Weights of a small transformer language model.
Size: 8 layers, width 160, 5 heads of 32 (1 for keys and values), MLP 320 SwiGLU, vocabulary 1024, 2.05M parameters.
Architecture: RMSNorm before each block, rotary positions, no biases in attention or MLP, untied embeddings.
Training: a variant of Muon for these matrices, 127M tokens.
Each number is 128 + 32 x the weight over its row's rms, rounded and kept within 0 to 255. Layers, rows and columns count from 0. Numbers have three digits each. The size before them is the row's rms in percent of the matrix's.

# layer 4 attention query, 160x160, rms 0.0518, rows 0-28,32-60,64-92,96-124,128-156, columns 80-159
078:155112106184108141108161111089175075122146135140126152121124135115099154089154122140110085128128115130127140069132088130123123137104116121141064095112140083173185127044182141134068092157163096131121078089144134136164131170187143173145099063
089:124126166108151131147116142189068172131059139129094077128123064084072138184072119125161141084131148115112174137112181110128151158122120125118164173121098141060111122122106098116205140096134126118179167121151094087130100064084132100126166121
131:169157178142130075113151160161071173162146161176117067124122121135124117140121110146104176105169112184065137149106136105124153176136109133076137151152059164099108074131076102150125167091112117126077154099138119151144089064106137129138199115
102:158122207148071141077125137166156126090153114164061059129116115093061110141132135117172112160144172081155136064144085140098158174150112085213126122118162157160071136154120171169120123104139106115177110142124083185077138139129098062133086107
064:182050145046136129128115137121098125138180149138101127130159094082100195084124114153170150135126173138103172089110179125108100064143110116128068175147111160105136121158117137108155197125126114109108092116105155159144094082135138156135111142
070:131103124125101111120130076102209152132087065192124124074142223148155097081140104142112069153130099165134155119128100171165097104109168171179103113131137128151151086095089128142111160136164127132149105145118142102141134130197107160180106146
088:098148138099143114128144173141052117109147180159105117110107134137157171108179165120125159106144139123073109130137106133129121134099109196143139122117073138061119128164159098172126123113107180118137157054206137117131105110119138119105152095
087:124136185176122040134126069105142098122186184083095130102193104133073108093072140134142157186187091082079116128148084154095081118209096142157129148140164134095168103134077081151180083119093098088163146147074151120128176133103128121067137099
102:108046139136124135155141133175132124119081116100148096165121096119136103137176128166113131157109114116129128109078112124149005107101127102094146159110074177182098195116152121175165194124185077120047108078119126129144095153096130129118087201
087:051162138106147100133146124142107176155081128122118055158091191134075075127173121081110144138102186124118121093110132145137157146053145133127137135141085149168151158121163130197135161129156181125090099111151112148128134062112117094165188104
079:125142145214182168106130130199097123106113159087113155099113169128091144132136155104145118133140101159053137155167076109127150122155124207082130070112134139135147087108090143089134131176078173092121116076135144034184110149076136112133085117
096:127159144136096117115063099109169116135128132096147147142160112151102144116137098118157080208149100075193125153123152110069130158163151124150119138101125115205148117136091099076097132131103075145133173111079178109129098176214159093183066191
099:092122118152128216165148192123072186128039105127131142203112121096193097160121078122070143084124142131078141119067096123095125173124134161158151101132118112089119140054147147117171105096037111159123144114135170158113092115137106123106116093
099:138166122141159125099144118104125170085167165166104126102093136140154170150176083193111160118128115121142135108168170139070122142134110112110140105100107139128121118104159124077112116087179141138067174131142130156149111125135088079139153137
099:120146086105100163154146138218166069130132101072105108166156068104173111110136169090116125140107176139147104162142155172114150120172146116128121166107121114136147145115053101154126092091175094108126125163149132145078146141157131129139081194
097:108119104150165090135084135135137113136106129077081159112170109116114120075205096050098129163134131128082099193141137123125135086075173154067120153168145121110131083140132090186136176085166116106110137146160130050166122067149158154133124176
096:172115127163091117129178151130133131166131062111148160154161162088130176121180162077129086122156146138130102139075112170124106078159090074202121149104116121094125146147145174058136153144135111153178170176128152120134096102150107067137120181
100:138075131167111125120171138122149104119118103118129105083087189164109094193061127146123106125137150134087112122123094170126136142167143089102145146158107139096179171063128108163060091099100133087107174121094130110220136106109112139044088138
099:143101109129137101188111136176136143165124125122167085125102125065097084144131183060138175139183147205120176172151115108087182129153132012096137115125119110118190127149153104122113138153145095133083174153074106127130121095133186118154136163
094:195081121207105086078105091072127148145061116142170081124133128162123110067116188114108102109118118134147183097113143147158071126193121138148121138104157054179102096112099124121135132144159114109144137115096141120115142123204149155115154122
098:100150177132142146164112100181134185079088135101104111094095079086142177134155134112156154114125187223128137112120120219054141159109147092131114152141109133129090024138179166062160130155135110126142149168154143115112117094116109047135118154
100:144171160104085086106092110159086105135132122128081151124165122168087107143068103202171157125091171103148149150086162123081216148156116158118118153132166103097114142066164162104196147146099098155134109142127077126118111187102121193135126125
097:112145187150135116105159127104105100131086154105120120139097129114099087137168137101153087112115180156122124171091072088086162127146110143156145120127148103122102156067162097131218103128089095067104144112141075117168117170081184139185141087
100:175144161098088108100158105151125149151055154155156064193154097085111131108120137149127103114116096142121180083121118135155081163125137129153149134084079146155098125073148131175112134171094104138078172149121126134113116174130115116131133076
106:157147154111088126141096105197110109088138156131063136093128122131106186155141128105085127103105088105152098096127173197123148143131139173148140074125157117148213099141092164186119125160084143123142102088169055062141110082148079120162105133
102:120163123106145152136105165157111127124110164119118128134101117107103137150089101077175133153124176180114104089156096149143125175098139128153154175133088159129136091170134163135199168176138092158135140147125125128099144092131217145170122155
086:075157124126081097126107105105108177101177112157169136100120065164110108119145145090080130104127092160096093145079150103132163124096156146147131149134127176073087071139164173080126135078169132161156126178123154132092130105090137086144158153
089:162080190157158124173107110134143149087118095164170145176149095185091184108177154135192115204136144166149139134180163136074168128126177165110155129143093086189116163114127112098200127161106141100118098109119175097098130182072145111122140145
099:078133143079127149134155121136050201102138138117117130164130131085115120124163176065145126148147131162146122085146152068129090118109150174204126145125139116145067124104117175115156099110050144152086131043168133095171100158153091141104179148
149:139111117130081120147130119077115116110125104122158122161083153129125131099147157134122132062112132111164128089086108171088130133084129079152152146102146137115079103146113096086044114157156131123097095101180054101136142129129177121095186147
107:086204129120136123108143145179086130159157139089102108100167098114152164140096080148101136145145087147110191086118156091143128168144102141111109094105161138137167118117100133158132119084131148178137184142138208207144077119121121102151156170
139:114168135107144096135156139170136136174155128121092093092164092117099147148096143139092165184140082137089190107148149090144100151188132125122089119121126097187170118134117159164134170080159162155143178166079216196187078117127132097142122160
095:097135196169113151086150100124131121128120107155072151136211127067140043162121106168098099144122120096157190111146130166083131143173140127146146124129138143094127083175100120128089164117172143092134137118069097153160145146180179112082094117
096:162137117133089163110178128072115114111105130105219116190099083129147142148125172088155162024111171129123096111117087143114133113140130104173135152134118181128106120136116095130047110117121165125121087090114066097094126150180134142138130166
092:130058145149156112162099091150168103104118104169123184120112166177104049145115153139120092153121098151121044203139120154146120144135157161158131171139077099087110153163157107131140116168117123074153099147135079067159148116121159120106073100
072:129180139081183126116130112177148159137179167063133107092159082132114152117134135114083154166152105150053139069148127096126158114170109203133113127103098169147156120159118128186126131085137138117133167136132178212108063128145109080150127099
108:127086098124155095115103120154186133094092153101142141120145043139154155117081172089147167132117119067182100159190104133132072073174115142175136184125171105133143104119134092166092088064166097090127139154106147152117139119143143131131151213
105:114092122094141144067190124147103099140116107171096105115096165127144154132069183093149123074119075111135133132071090165142083118104125111089122123086166124112144177151130070117109072148174079130127135165108055174127158138091127103153111091
101:127145121153119132105096116133123094166086091182156096149081170157068068096100136162136213064137146095115129115154166133165092051116129104162125218124087136085125117109163135151122100122142130144054101086150151155160105099108125103100133093
104:144106119091152077134163110137122123108130117180123169132148078187126146112129052123105101148119101063087103187133108149171157133089151128093083089198158100105122129098158129127170066122094125077104127136189156102136122121171117133113087161
112:133127132101168157052111147125103125214145120134165136139141078137063180120093082113126174117154165120069128149119149128137134053096160125117125137131163143097119073099077131170117065097100119135125136131135159157191129204169178115127119117
107:108184101149092107173172135150137107169135132139115121125153105127157096094088128181081117129168118156115098086113146127094098163149110194133021097138178160125122160095090135189151114114099101115166091158147103145106131087089071118151064119
104:163133132151118089120141065158101191096049155142145150112172042159111135122116039149175106149083146170146211112104139199107137135130110147134109117099164202135160162097147175169137164087137117127094097162135123152160128199090131146153071155
098:174095139110139139129093163126211110107090097157167124171127139125151187141134073128167103109125122178072128129147161120131102131132115149122107126133131077160144130081119079164176112208115131172102134122153129073082057142153140160104119099
109:152129127104166117125157055142097136207136129130111111142114139085123101070131190160105108105118136061103161109139143086093142072103095172165187067129124074093117077129114139144158138045149164178133129146189081099113161162116073181118124104
098:117115128095124092126136164128164117112118080115206174104106090115176124089120169122102082162097120123153098210137172114133111101147106103161127139138119143136180090131115125138104064086140150113150095178147107124190167152112133141149119138
102:104062128143082140136144041135152103129102079140144161118118081090166109116129147091107100126134127071147126081163158138092100165136156085155116071158120156160192080141143138129105143178164141097060107130124181089119152092137137137085122129
106:125125112087115141145096119075208071117142132093146175112066119112151109151106110105138152173126103135159108075136134131115154111123118073134082090139107114153127183153121198166122101099155116077008116126153113076082150147111178170104140124
120:181120138153110084141095089116135142136088164146102108104103142104117077139186139156148119093129126134120153153138134131145146045104100178109133134138052172038107110112090148136173106139139100128117149130169124164205133043115118109179156143
102:089096153153139137095115137103134152119106154069129159152163118074140182186108108122105160111125124094099075120099173175109159108165074120196126104160083160152106079172145139119144121077157104113162131056150121091113105079164128070133161138
102:104149151127106120062164175114167122143159123120103184121157071083094077172046079086131180153113173200134136125175141115134138172134119116112085102067086160177150140094166185142147077166168173179142096146141100137108097140160203059127110171
104:100110104189125136099031139130078135128096114170100144115126120171117112117134140119148088169081147142090071114132155119143077093121124122111116098136134085167132142127191159140102137032133094138092150133160167172185107135086187134143119156
108:163170120110150151148090129171091188115124113129076135155145088116107192108143167153167190134105145141134140070168141151163098147146158156170110127103115165128218087115178118115139113144152156169098146164123148122090115102139158174098127146
104:080195113100119111153197126119124111110114124076076108103115114107138156109166112153038138140160089117172137103139118147118117148121113172147139155150155183154158104168093158132133096166116135159174155126112142095161118094144095144130133070
100:149157121140111150075149168105089079153147111105107139097162089142121160120098157106068117073131158167136150081159126136156134130075135163112138175162101165129125196125096139138147114116114172092080126148140104195154089120119041135089137133
111:144176100167083174095179153121103112150105109115073122135063140145055117098121053170135146122136156127143153173187103147128170095188136129106110064100133107113127133171147154106075103107077173135163130134108102186138084130043151143130133103
107:147140155157134102107137174098149156153143151146129105099124101076112081100184079153128071042109085174153158119163153117031115167161087195150108105141137176191165122087138104111087142172149132159128043154136155123140120096119116172123097133
099:126122140121193138166161105165133094115105138122107073124111158115088192180154119156084099103087166133055100139063088159104202167133078133132174131169113105109143083139103134160187158151140140161172100114141126076105121111129120129106135129
094:163104114156151151151103172094104117135164098084129178157138119172072127075131059140125138135113100088131047064161120099092140102101151139136143158119100158094166188130166116081115113105135135155120120127086119168177167123143153146117195019
106:113152145110072113161123120169101147126165143134111155114113132109131109158089122092154188093164119162108180126129194114157147230118140137126148097156135116095117131148115131144143150115134132099177154104192141138143091119151042119151124185
133:110154148125061124159150136159105170177144176139162140134103109132136151136080106109131166127173116167086177129145162108146134140134139178113123106170141116086131109145091161131120148085112150119156179095152144152138033109162081150151112199
097:134183130084085139074138135159095089091112104089128172157141128144097174097083088133181115192155103158121175161096151102104156105092106134124048137171113088095159096140109167096159142138139101056125185157119157117086170128119144107160126076
076:213159138169127166129119120105139139175118149138187139129183100109119185072144120098159167100121089142138084084164106125088131065111157139151099129141128201161168153103137137111107160053157133124161115124096173192100124177185067111188141114
126:104113135067167096137121170112186126108083073145125097096145152150134068141103165126153037159109119070137186162133124165169093125110144073149147141132147117132139093110155088121181130167074147138139112107104099077090146106085201164102082123
070:104142155113095097120143120193055166120125194083156117117122085109114132132165125097120163174175167167101129085197136082123156119126155130105098098157111203108099114092131195162129137121151115130135154124140143157167075095166094150167089135
112:126104090134109114251127147168171168152132100110130106154123119153189083070139059127180142162124094157099175107103160174160144139094155102133137135182117117127133111169135071177102063149086147142151091193115108158167140116151077117149144107
108:132123143083117124158209114098173132156143106126153131149138153106045118121167096125115077071099098084111151146118134121104087193145077102084141115145143136077151156191114118137111124150168204162087104121123106141197114112136132154147113198
102:061154122179117157137118148162111161137122077095106151098106136154191131067118113078068085101135128119119150127086188167189117132163071117125142158112136109143221140112207111120144130104133123175115083116130136124071139125148146186106112144
105:122111153133152170024144133153155122115174139160119097136134128166151162140099063136107140130128130166106141192115167135182142110164155119055193159174163096124090120129164112099167092117106151122156131093207088112140160105062220119095143149
098:105181171194199075115103102111152197168118130102047099100148064072134155137122147131132144092129153128077165105104131133122163139135098090170115100127125140095103159142105125175161145207106103172067091125110108130132121118158130133086154137
101:151212119101160097071117190128121153118150117142174171099155168119119094135162162162064108081131118086091129140194116102163126185089100143096150129107115205118164152067211096123119122116067178142122130156102126151141103140191130140098105178
090:210098152135110133196131140116113127143185136104155112069184117145135136139139126119095100159162156114112168132040142144147115138146132132125118188190168145068157109151197142150110147118146154169128121125119113137083119125147136160155194124
099:131082167136131132144057150157096096103153068094113147163170096121132047149087132121063117130100167162110104088143136193125132131156111115168148094092098089127127167105143130121192185128108150104176087106105096138113123127168169131198078163
100:149108104092121129131072147104051156154092137168151162143111148166136082089146131118109130070117131179148114072187156089141120100094133122081120083158103105072136132119174160167145173111082159135174117152168067138106151146142141167119199157
097:098152124179104135163094136151224181123152108153166153141133139158109180067109118147124096129089083139084180143137136183101181142147085183098096094102122123073101187164144083190102139160110097170148167158135137168121122091111084193144104144
099:106158166183090158147189105117086172114178126124190145164055118158146110175186124141180104132153125162162087082123152145097146141149149107174161096163136114120166119078159123096112136070185052094164180147145058102097117175114125105122089159
102:161119098142063149153123114070152162171150133161160190109116147160160071093072157132174177135113106101172181155186163086038095097113149176165151105178140181129127095127133147121133093121135122168094122111197141131159152173137122110140127138
101:151041128152171098121098163139169139160135094113170131148168072114138146155167145132138085152127109089184159145167087167077191095143123108158085098173148157144144100094147137155171172147177097125110135091077109112142153147106182162080135158
102:132180104112177088154138152112218092153105174135138143126115092127160152170124053094122156139088078105137115128099142115090128172087125114127137161089125156181129135142124159125143140126123128149144121138137144128090159144196141146101119131
108:146210110114124144190084150136105135080134132164104117144090155133130107093118089136120123130119133129120117083067131169134086102098112126114080170179180100058116188114137143134182176071095149149121132163088137158083097114061103106110126142
113:145167118090115108097165103110150158164142123137124208117146163130190185100133150183125118103102148133045122107151112146072123126186102112088097117158133048103090133147102133108122154083173154137170122205096100129152109168091136147147065161
099:143110172158165125084116179092149143177186134137102132167089149141108129107149085107109098182092170170134155109033118131083143112157167104158160166066144132186133125156099100176107114136121063144118113136140120133132086138122079073122119154
105:117109123127148115180121145114156137122160145126087169084114077115121154075031109133143158144147131145098110126128172166115096114125109117094088131123150140116130140217116167086175130138167099162102099115110090119190135036140113121129142162
100:103132103178115146125074194133155106081143142129145122209046194151111107120165073149138111150111083166089078122177111162183104152099122137148192186126130119109152122109086138138145151119143083117115148110178048160158073155127142162082122149
106:146168136139116132125108173153096142172079162145098149092156138144039169102193072114156115164127123160124150091063128153119101110130098118146120110122157150149125148151171087133099113152131169067146146134130103116124137127126127107152105194
098:091120116136067082196124092131085139103161122130118119141125133120204101153130149156115215069161139155160132141117125086174074101093116079146130131122086122155112116164110181136117179109129173171131177099149106111097090140120177087126165172
110:157140169106127146109137150162106217121119132160144161150116097109130149187156080165149072117109176141142156122139177085128103118054126135171149168147135124161150152071139138107158131108123059161168127121086121131202120104092162171103087166
074:151134157142118109156135156113100127120197090139139114126133133160148150162117162090060158148115145141182084122114111064161138137156133111118178203142051105171171130135080164111121135107105097120087088095113113171165129134106165130098166123
091:123098093043155134135132142157103150136104169094116139139100083052137162123152094137188128162116093121140138135193133184106124139062154126153092104125199150124127145144134153097148143114162145108152122136170130097132084103099117105151023162
099:132161146135139078086129127154127161209156176134152121099151127164100135081105116160145139204204021145094183135182128132109161105139134128101127040138104107169121075135113115135145119129111153134077128130124148123137093106110183077142093139
088:135138149067168110140132150111143112105118130129135107132150151130126112135163178127057110143115123150117136089106128120109088184146098140156101167092084100142097124199075105105093128206181085181133171131091159165108085078144132102109147095
072:159123138139134155090124128112140128118096157148169118112140121149114100074187179103107070141137183114145147116172099097090136052090157113069084132124145109217136113120148141147092122065155111121148192147128143149104138168128137126141092095
108:045103065091137098204143090140149117132095056108159131187127141077167118144094140094140096159088100127160108164099168131109141121118121192146183171107111059058117096106127105114134116157144166113181152195114167108132128103127132125137124153
060:141139169182122109065143139152151148213156192090127115178134058117091125153121157131138154124170116173128169082140121116166144104092140099127119037161138149135111095089132148144150128180087140097121125107162130167072133110134186118170138109
088:105119144127097107120170124163206128145134130099169092141174069106141132115104151133082067107134134141120096144144163076109143133140139116140100058145167069073151147111116106129137129105117187152080097164141134125088127120168108104171161160
088:119115093151112148089146119136110125170152106179165136109133141109183122073195167080106136146060105179173073131124169124159138127157118140095108110100163138120098115159204100086112098156111177124137109082142098141124084074140104129116046155
092:085152148088139169127121119081158117150155131153109088102164139135123152158044122159170061101142101148143191169078092138077128100102097105065143194131125097143169160168166138190071119109134120086161119053131136120135103096133130178158152065
091:144124123188105093081098097150098115130112135174110137081115120152108100098095082110090112074112158202117155179119121134176112144122146137097133153171128093148143113134090133145134104117110112085141095136150121109147127169101211138088144104
094:125153134119166118158134108145138159160187114131131202136131098085118133139148081055135169091123084050052116055131090102081128162120150148135122109140143114099134129102107105156135132112103108151174151139160163120072126110186139143062071099
093:103172198150116103129197065157084139123134138144112143131076145212124136116062155198130139130090127053133154108100098118115152148141116140130122171171159126141172097189090153132117105100052071100062136133104097187169149144120179171119136068
096:154161104122154095109093146159193148123085175153190119134114123110144159150230080175153118139077169104124140091086134085109163149165120118196134104090143143148143160141091161055089117131138168129167100147094115114159103117139147126068168070
085:138113107148152178050113102171176193112117086191120119116160122135147139123110118127142119118107140130122136093128096149084188058126105133094100135131193082103134173136139123133132180098147189182126155148133141132154118137174171140133151125
089:066133147193134122083127175103135156150042126165105145169124136100154102099108146116090109065120093049133095121151109148119141160146131174095151151131085134167143169174076140145123166113133123165099126144105099093179101123161105156133116129
091:123112133177093137173159110130160122150131136092110103086147124092129174077077074183158082130099127121169082075147179139176151115114142097208093137091102102132109113144135145086069128122099128112075122100111072133103194094052090143109151125
091:165175118123128154075157131123132097088199153116157130187173139177167074138126155119165100144130124133118106186135084188046127112140090145159110085165116117115126107157156095021095068142168123130143093128124173103053164158144106120141149138
098:160098156089136100101073136115089023146163158192104161081126153120151145117123051150060112126150171126150105138094145102114140142100116064182145136162083200134148148105139088167091093116132118122092112103118113118171102152179132114119099069
091:121151124147124158112142135160131118120119121112154159113125149131123114138130132123080157144142068123070211101086194140136103151120124162125119196078101119095161156059210147117134130120104101130168141130110138068160082093149107255095155171
090:146063086154123146115117151191171119086129117099143090113113059032091171128141112130130103105166179120150178121106166118089076150062163146166116138125090174143118058085064129172154111144163120116090133104186135151149117071134153127093141138
078:127150119136136068100120199073147139144156175129132103102154173147116129120185096114156153074133130105113081182126156152095142173157101130150110128163122074149094125130099147150147093159117134125075092126094129126208141085086092125114116119
093:124136094101124165112180164157088174144136139131205134160125150118123164099158157126096082084174166093126137162057175182110097209133052104092186154145106104160139112093165077119127124090176114116090138144132196141099145164082120169159134116
088:094150136114131113121130094123088141167126169099072095178139158073123159174131143182184166165125100068105105081119122129122091103116156172169114174116155122120136086114177127126157148102136179085072150138098133122130126110164111124201107154
095:092132194085145168142104191169113106136100109134102129110148142166130159065133184144097114103141104123084135160120117092161147192130083143097152193126117161134125164117116132125144131126210076091178117101096101122129104080158169098134082146
088:173202162122154087131111209127111193142133200125159123135135157058057109118133112145168154194113131127136094141155110129167104119133134095168165075188084103111150115088134119097137147139142077147089073137194119096117130105131076133088095162
099:118127166202143106182121151135133109128162160163134064119144142174090124090091139121141189085133133115140139158123149058101081126168172138135092142097110115172194149174107158141107140116094074078134109119110121145106106144156135172088166093
095:112128105083169018173126088140151128197138132125123137100125118093090144117196117170136129102107116146130102067128086134101117128182153140102090124074152191135152216140139112143136108108075156105212148165137089107133133091133192162171107175
093:181124101112087128130184095113153133113134175097137192164172141139124127182171108139139128122098176013126087081144163122155169126140128099135174137122182126104102136160125131136120193086094099140111160140103123111168141129113101109121089110
107:141080143174079180116123186131134095133069117125195155113106124178076126094166083136087181159127113106154114133088125113126109147144092121168128144118129107169123105108136136123106153075108084112058140135088152065121156146112162139107159127
099:093201139076149057142127102109138162165131145116072140168096125061097144173114135084149123150126124109112165141111162116164136145144161116111131102198133124112162128154126148125169124174152135128194115155123130195114102123151111118163127148
125:148187171105157003151146121122129158179175120157093096181093140086075136104140163094127136141138071119066143131155142132175157118150128116118126095179091142091115092152095112129110157146152173130148156157135155173182079131139112106170147169
115:120172126147149099069138113106172160169199110083114130151130108105095102132096151147179094070133149110135127138104055068145123114131128130102101109127173153167110137149184123196124081144097034182155147158137125091109094101128054107119145164
077:181124136164149158123086126105203148109165119133176100149139055154084121071140115120097144160127120167097090100129135170086156095117101160186091117137119112146098107157152153142159154074123129094134158140098143182036120161142117132163139146
092:127069133174124146154134156156132048092078113164138150079109158123156096124125110143112085113119122140163113124132161133123095098143121137168125138116164060134127131136108095136099104106093173093105129174140125060165150117083189133103160169
070:159122155153125079137121113161110150186215168156113155105118110061085153128163128122140163177118162132066111066140123135169207128158135090094128099160099179113132142122097150137099117157151077103162156146154173193153104096168125081150140123
098:114184132150122156181113132183144213095184108185155084147129086131093138186162150087120130128117201117147130179122127138148103146179136103142093137111050065155051069153120144153164157096134111110079190097140135123097190108149101142133102133
103:146147112183098131162136130102143094139089129160078154143147118083132167159148162130184142142098168151114145119088103092098186129117144124121108078109152128139150099158093131222139133131100128092128143081214070136145143106135138087110153138
108:098171144135179090170094203088122104136089164141140108170145117039203153178110127108109057162125086152164125136091159163077126098121082154110109173119171074144153121179138149164136140119114085153141175175095091131122132148055122107107090181
102:119126150135131095145077134149093076154111118182137156078125085151110109161115090112105073148127128112090188111118165162080084176110108099124114176118105092211142142152130125169135091065107134115143069130096129082160122187165102105098120128
108:151119172133093089161155118142103141125138123134153098111090114127098144132119110185138143156116100061131156128106121106076155162105135128119154086134195160153152160060100099132131159080077085099139097125102173102097187147108161203136140146
107:089081105124099181080179133102100082077143120110167036119099136106073111168118130139087111128143179138150140104147086143126224192167109109087143163194125146100106140131085146145135110106100083134139140194099144111110146105053161104163131109
110:109123106135201087077119142126165099102102137162151116177137173122093124140113201143096131123111227128068108106081163143169159128184136117118130110139139159141156140061154108206106136175142104083100128077110124142089171114111138072156109098
101:140071086102187172116111149106204105146163159142097141098083155115167085143136177118132094142097130122099169133120186115084131073154121119114174170117186133150114125127099129114106109113154053168154129106188189141114162165134136171126134081
114:121196112090098081163062095091137123137179126051042098163176171123136062087085091145089104112124134116084149122092084149096101123103129150103110153196166117093146150151160145140151136121180113162144160089139083113099084155147139130188067111
112:092073120133127063106112162086110118119110128129085140103114155112176154116136122073107123111134137112056114074072163138052120123117169128103165115175114194050110151114147028119138118137187138100132123091131115140109161158115147103157146093
107:140110085110143055120103108166132095124127139120162150123106165123146116100119134112113091054114105098175112141154172114133111175046111154184158181097161137113101121111076113157110074179130130107172101135100115136109151175124147200083165162
111:197141141139103169113077124090125152151125106116140090187178084096074110161118122122128166120112123132077115119112152189127199135118169084161091058108167139146141104165140122141079125144146150161160145091134142166158104146116132105141134169
117:108085122176089148120081150100107143074097112114096127145143102182100092109069069085113151190124115159125144108105136131109124137111133107172171151131155119129139091068113121148129143120096141111087100092069111099130116108114142142079089088
104:147141147152163102136119100142138164104138116194118129199158099094078092148111128072092080100079143105132105146155080113119150105142152116143134247135070131188138158081126181146119097119099088063156112131140129151209080092146126105123083114
104:125134174143123087109072087157139198119081141149181143137083140106161082120094113190097140137106122118103085105132101192088090169150119110141190108166177114130187103134107129176197099160137132149189123113065160097126071120113140156124108114
109:117109096143160109045134181107110079106183118120129096197137134117176163164111104147172134112149164081099099176109087109186131076119100146125120069079093172106108103088168104163115124141142149110096104119074126151148149118164128147194141163
107:150106102087165154163109167108116076094159142105112166153130067077135157152132140114141094178139134140128108122154109155140181109106122105147129118186124186100120157138159124097124067097181156122139116098113093111110149165139177102100150176
114:089145173144062100173174119071074086106110109132129136128158207103105145113092097094119117070107126120125128116106112124150036110103171104104100109065170167170108131048136144114103129091142121131158150089168098125152113146157083094175084157
107:149101155104096144132114169175125102118126126091065101175139057086070145192149149125080144084111125141098092101145163166170025102132139126093136084080102160079185088158109139137148177137112148177134164140120126091117188124144104141159133146
098:116104162128059130137181095091192064115144087125097062129159116145135102149125095119170152170098157154043092133193096104154234177104138119104123120125135103118111085101157150143050084094159189146121125132142143179140117157156064138091136095
104:124149124129092155189107101135116124150123139046107121140148108139182112125155112130096106099118167102138117112076115142171160051120112136135158144178149083159149122155127086075108115107120091091105133099131155147024119177160129117135117140
102:116121163148157199032132142169123155136114140147066093121146168097123110117158138078196158181122127189088135116096131121088157170099142116110142146143086160131139136093148150136159115135140118094098150097121114136088126087112199136145186102
# layer 4 attention key, 32x160, rms 0.0602, rows 0-27, columns 80-159
060:103162119119132139159137132134158154112114151125147044107137096142107178109163113137130179170122119166126119100077092137133155158126112153105087126151137129151155151193041155131145165143198119141149134162091106136081112131077098060112185097
090:130155188151142094086139100186145090127140128157118102123079143136087134072117063090082096157176104173162102132173171138161147135135150103053125132112123119115083089114051109076189161088115084163069097115067144084141116121130140151171128175
135:118112142127103096173170156122161189127165188142152096155109083114173107138088165123151136118185152121092138140121141098109153097178130108157114103132168167169102105128131110169133116143107229065173163132186141133090124106114121122161073105
096:157125102165109129154145124140126100150148177137103080111085065177147140086150144129167078136124084075106117099110113140110183087111137150142146140096120115115138167117129170146222161124140133122063102110103111148090076194104085151112190168
098:095121072109118131167106169109176125078143072129129101128209119183211122155137129140121135122070155130221098100096115178099164109127106119176113143112116112099124144113161127127134127122115180182142123086169114101104173034142162131126159075
104:102129135121069178163110143155108169109134087074117142127249136141114165127151137087151134119038126101121075100103088148135148157122110143151143126121101132108184202121113159143110126157165105186181110138099099159109148122154105116078203084
128:145138109126091143108088137129089098141114076129072152104192144160169122153154116136124100113044096146132061121101084175161150137089132157102115126126098112108183172122124160164144143123134075176184116086095111148103124148150103134081171109
097:118158178107140104094163145102134129123110109136085100129090151137114104118155100068079167084116146157114153125115146105089103156081090088141125118102088107107074128156104184111190127230080187113123119075166125125122113124152116157078107060
098:092161175124112107115125156139144146108126134126141130128151136098098156128105082179114130126186055123102172121112152131160154105136140104156055181143139138167072094105129146120127158152150107078188130052145180151079128212105131201108065191
096:121091146087163117152166113124133126095159127142112238159090160160094183148150083139102159122129167117151168125100138120105118158107164116153115120107145111110130056123150123103118074163105131195108131090042110128133124151085140099135127096
100:094128109107134057167092146104182107114126092082117101139187189115133124088142105113103156097147188085187137172138149135107115143081090101131116189098052119125137136076114166148095126113137101161153094152147106129102132055195113139125101075
106:070146063113141164160204162110080186098159114090138112183158174118164115144172169123112101136092123161146190103129134142126155156145112126129174129152113101124144112150161159095146175105167109162081118079161103166076134101094180144119109160
090:157105046059135179114065076107155098124113119163090137140086154164131132132115142085141097097136056133170095158176078137116115083124092141110085125089137129189071074121113100086128149114191173169096100079125111144110115113104121052134163136
097:100126135084150191075126201116148122149136135172144158155120165129097093105175177132093103134128095103143112120190153128157099168122125112135154144136162175131128115165073070153169134164082108130100145182057113143083053151145167101108128120
097:145110113132105128105138125133127146159145183156119158083116113155065117140108144176151142119151194115180110131200123116140143104120123090153082113126127157115112107152134133042105139142202104149170093112125126121211104087081130141094137181
098:139079100189141181162133159146153117125105122100156152123103143104117119132051110172202160078131115169128165126136109104096064177102121076146109138101139136178110113082157081087093081142179126046094136108116131129167166164100125095131155076
094:157110187158128120121138119121069125144172159121096072160088131107036112190118168131146100133173085122068161153179104171134151162133170125098159110151133190175173182138165129130124137131116119124099078101169116151105108151174161137084127050
103:140167126144163147096084118097146149096076105157172151157109164072091126131108125112112138168150136127083100185088085113146210093135139100128094147106160158155139124121144160105122118157108123127124088150018142136131145255128153120165132081
099:198155136182147119111153172147082129160146170185167116122071139135186142081126144114129150109122166143164137139103107108096140152148069137191143135161075135148150051101110101118151121193077091118144124132127078235181167153135192151075129115
101:128096131120124092163153132121082117113142148131089181169118094075174091113128152126137102154152143141090075163114099096158118147132145065081137167182188113145143201082106094209143106109133097112145118110138147119117137166173139123155067109
094:147135167083079117099123108147075123122178155197115098125124111107166137100127111087146115102142121133096187159104121131168114174144088163174193083101125113146162121090121108100189153154148112147115091202144075083127117189114130139198103123
106:127153147099203076121146025130086113130127161135141189077160155145098179128195149136112054133129123099135114156106142100120065111141158105104142163128134110112133105167128122086101147158111057062086177137127095127183186131171130123145131146
104:145113129096174122181121094061084148074132105162131138091126081129126113132069132178132165153148062077131139090127077130108155113115125164121146161191123125114120171171090159078158188156086146161136110109106117104111107104096155085087140101
102:069127127109144145165080174195128108120098144126143097090124097086121105132114102115103165158171149100128122170184133109143131132146087114134129134196111056121097180139106151131167108113167110128086135135159136185062116074116090124089140125
099:163106142152123111127080096135134130114101156144143167089166106128080082111120141107079143120081203123104169162109143125147129117083142075146126139109119181113178144118165084112070100090137177156062099116135202154113114162183135155055144168
094:199068110150113148083162052128144131129150153131088153100134132133106095129119135119144079150152177099101136167150120121099151145132108109083128083140115187097105117127083121151102132119121064142120147139159142147070152186102181103081087195
093:112078144070112186165173106139083115133141119050147088123090122135118125067158112075131146071130135057101159109116139100146084149204131108113137126158137120117147055155128094128155132124088199155128094089149140163117181121171135129080145127
102:080122118079169105109140111145126174105120134084138104093159139156073104144127120101138102114145112101154130111164090108140149087103150148145131129123171071040140120163161137149135140111116136123174115161062147175103126145105160064110050094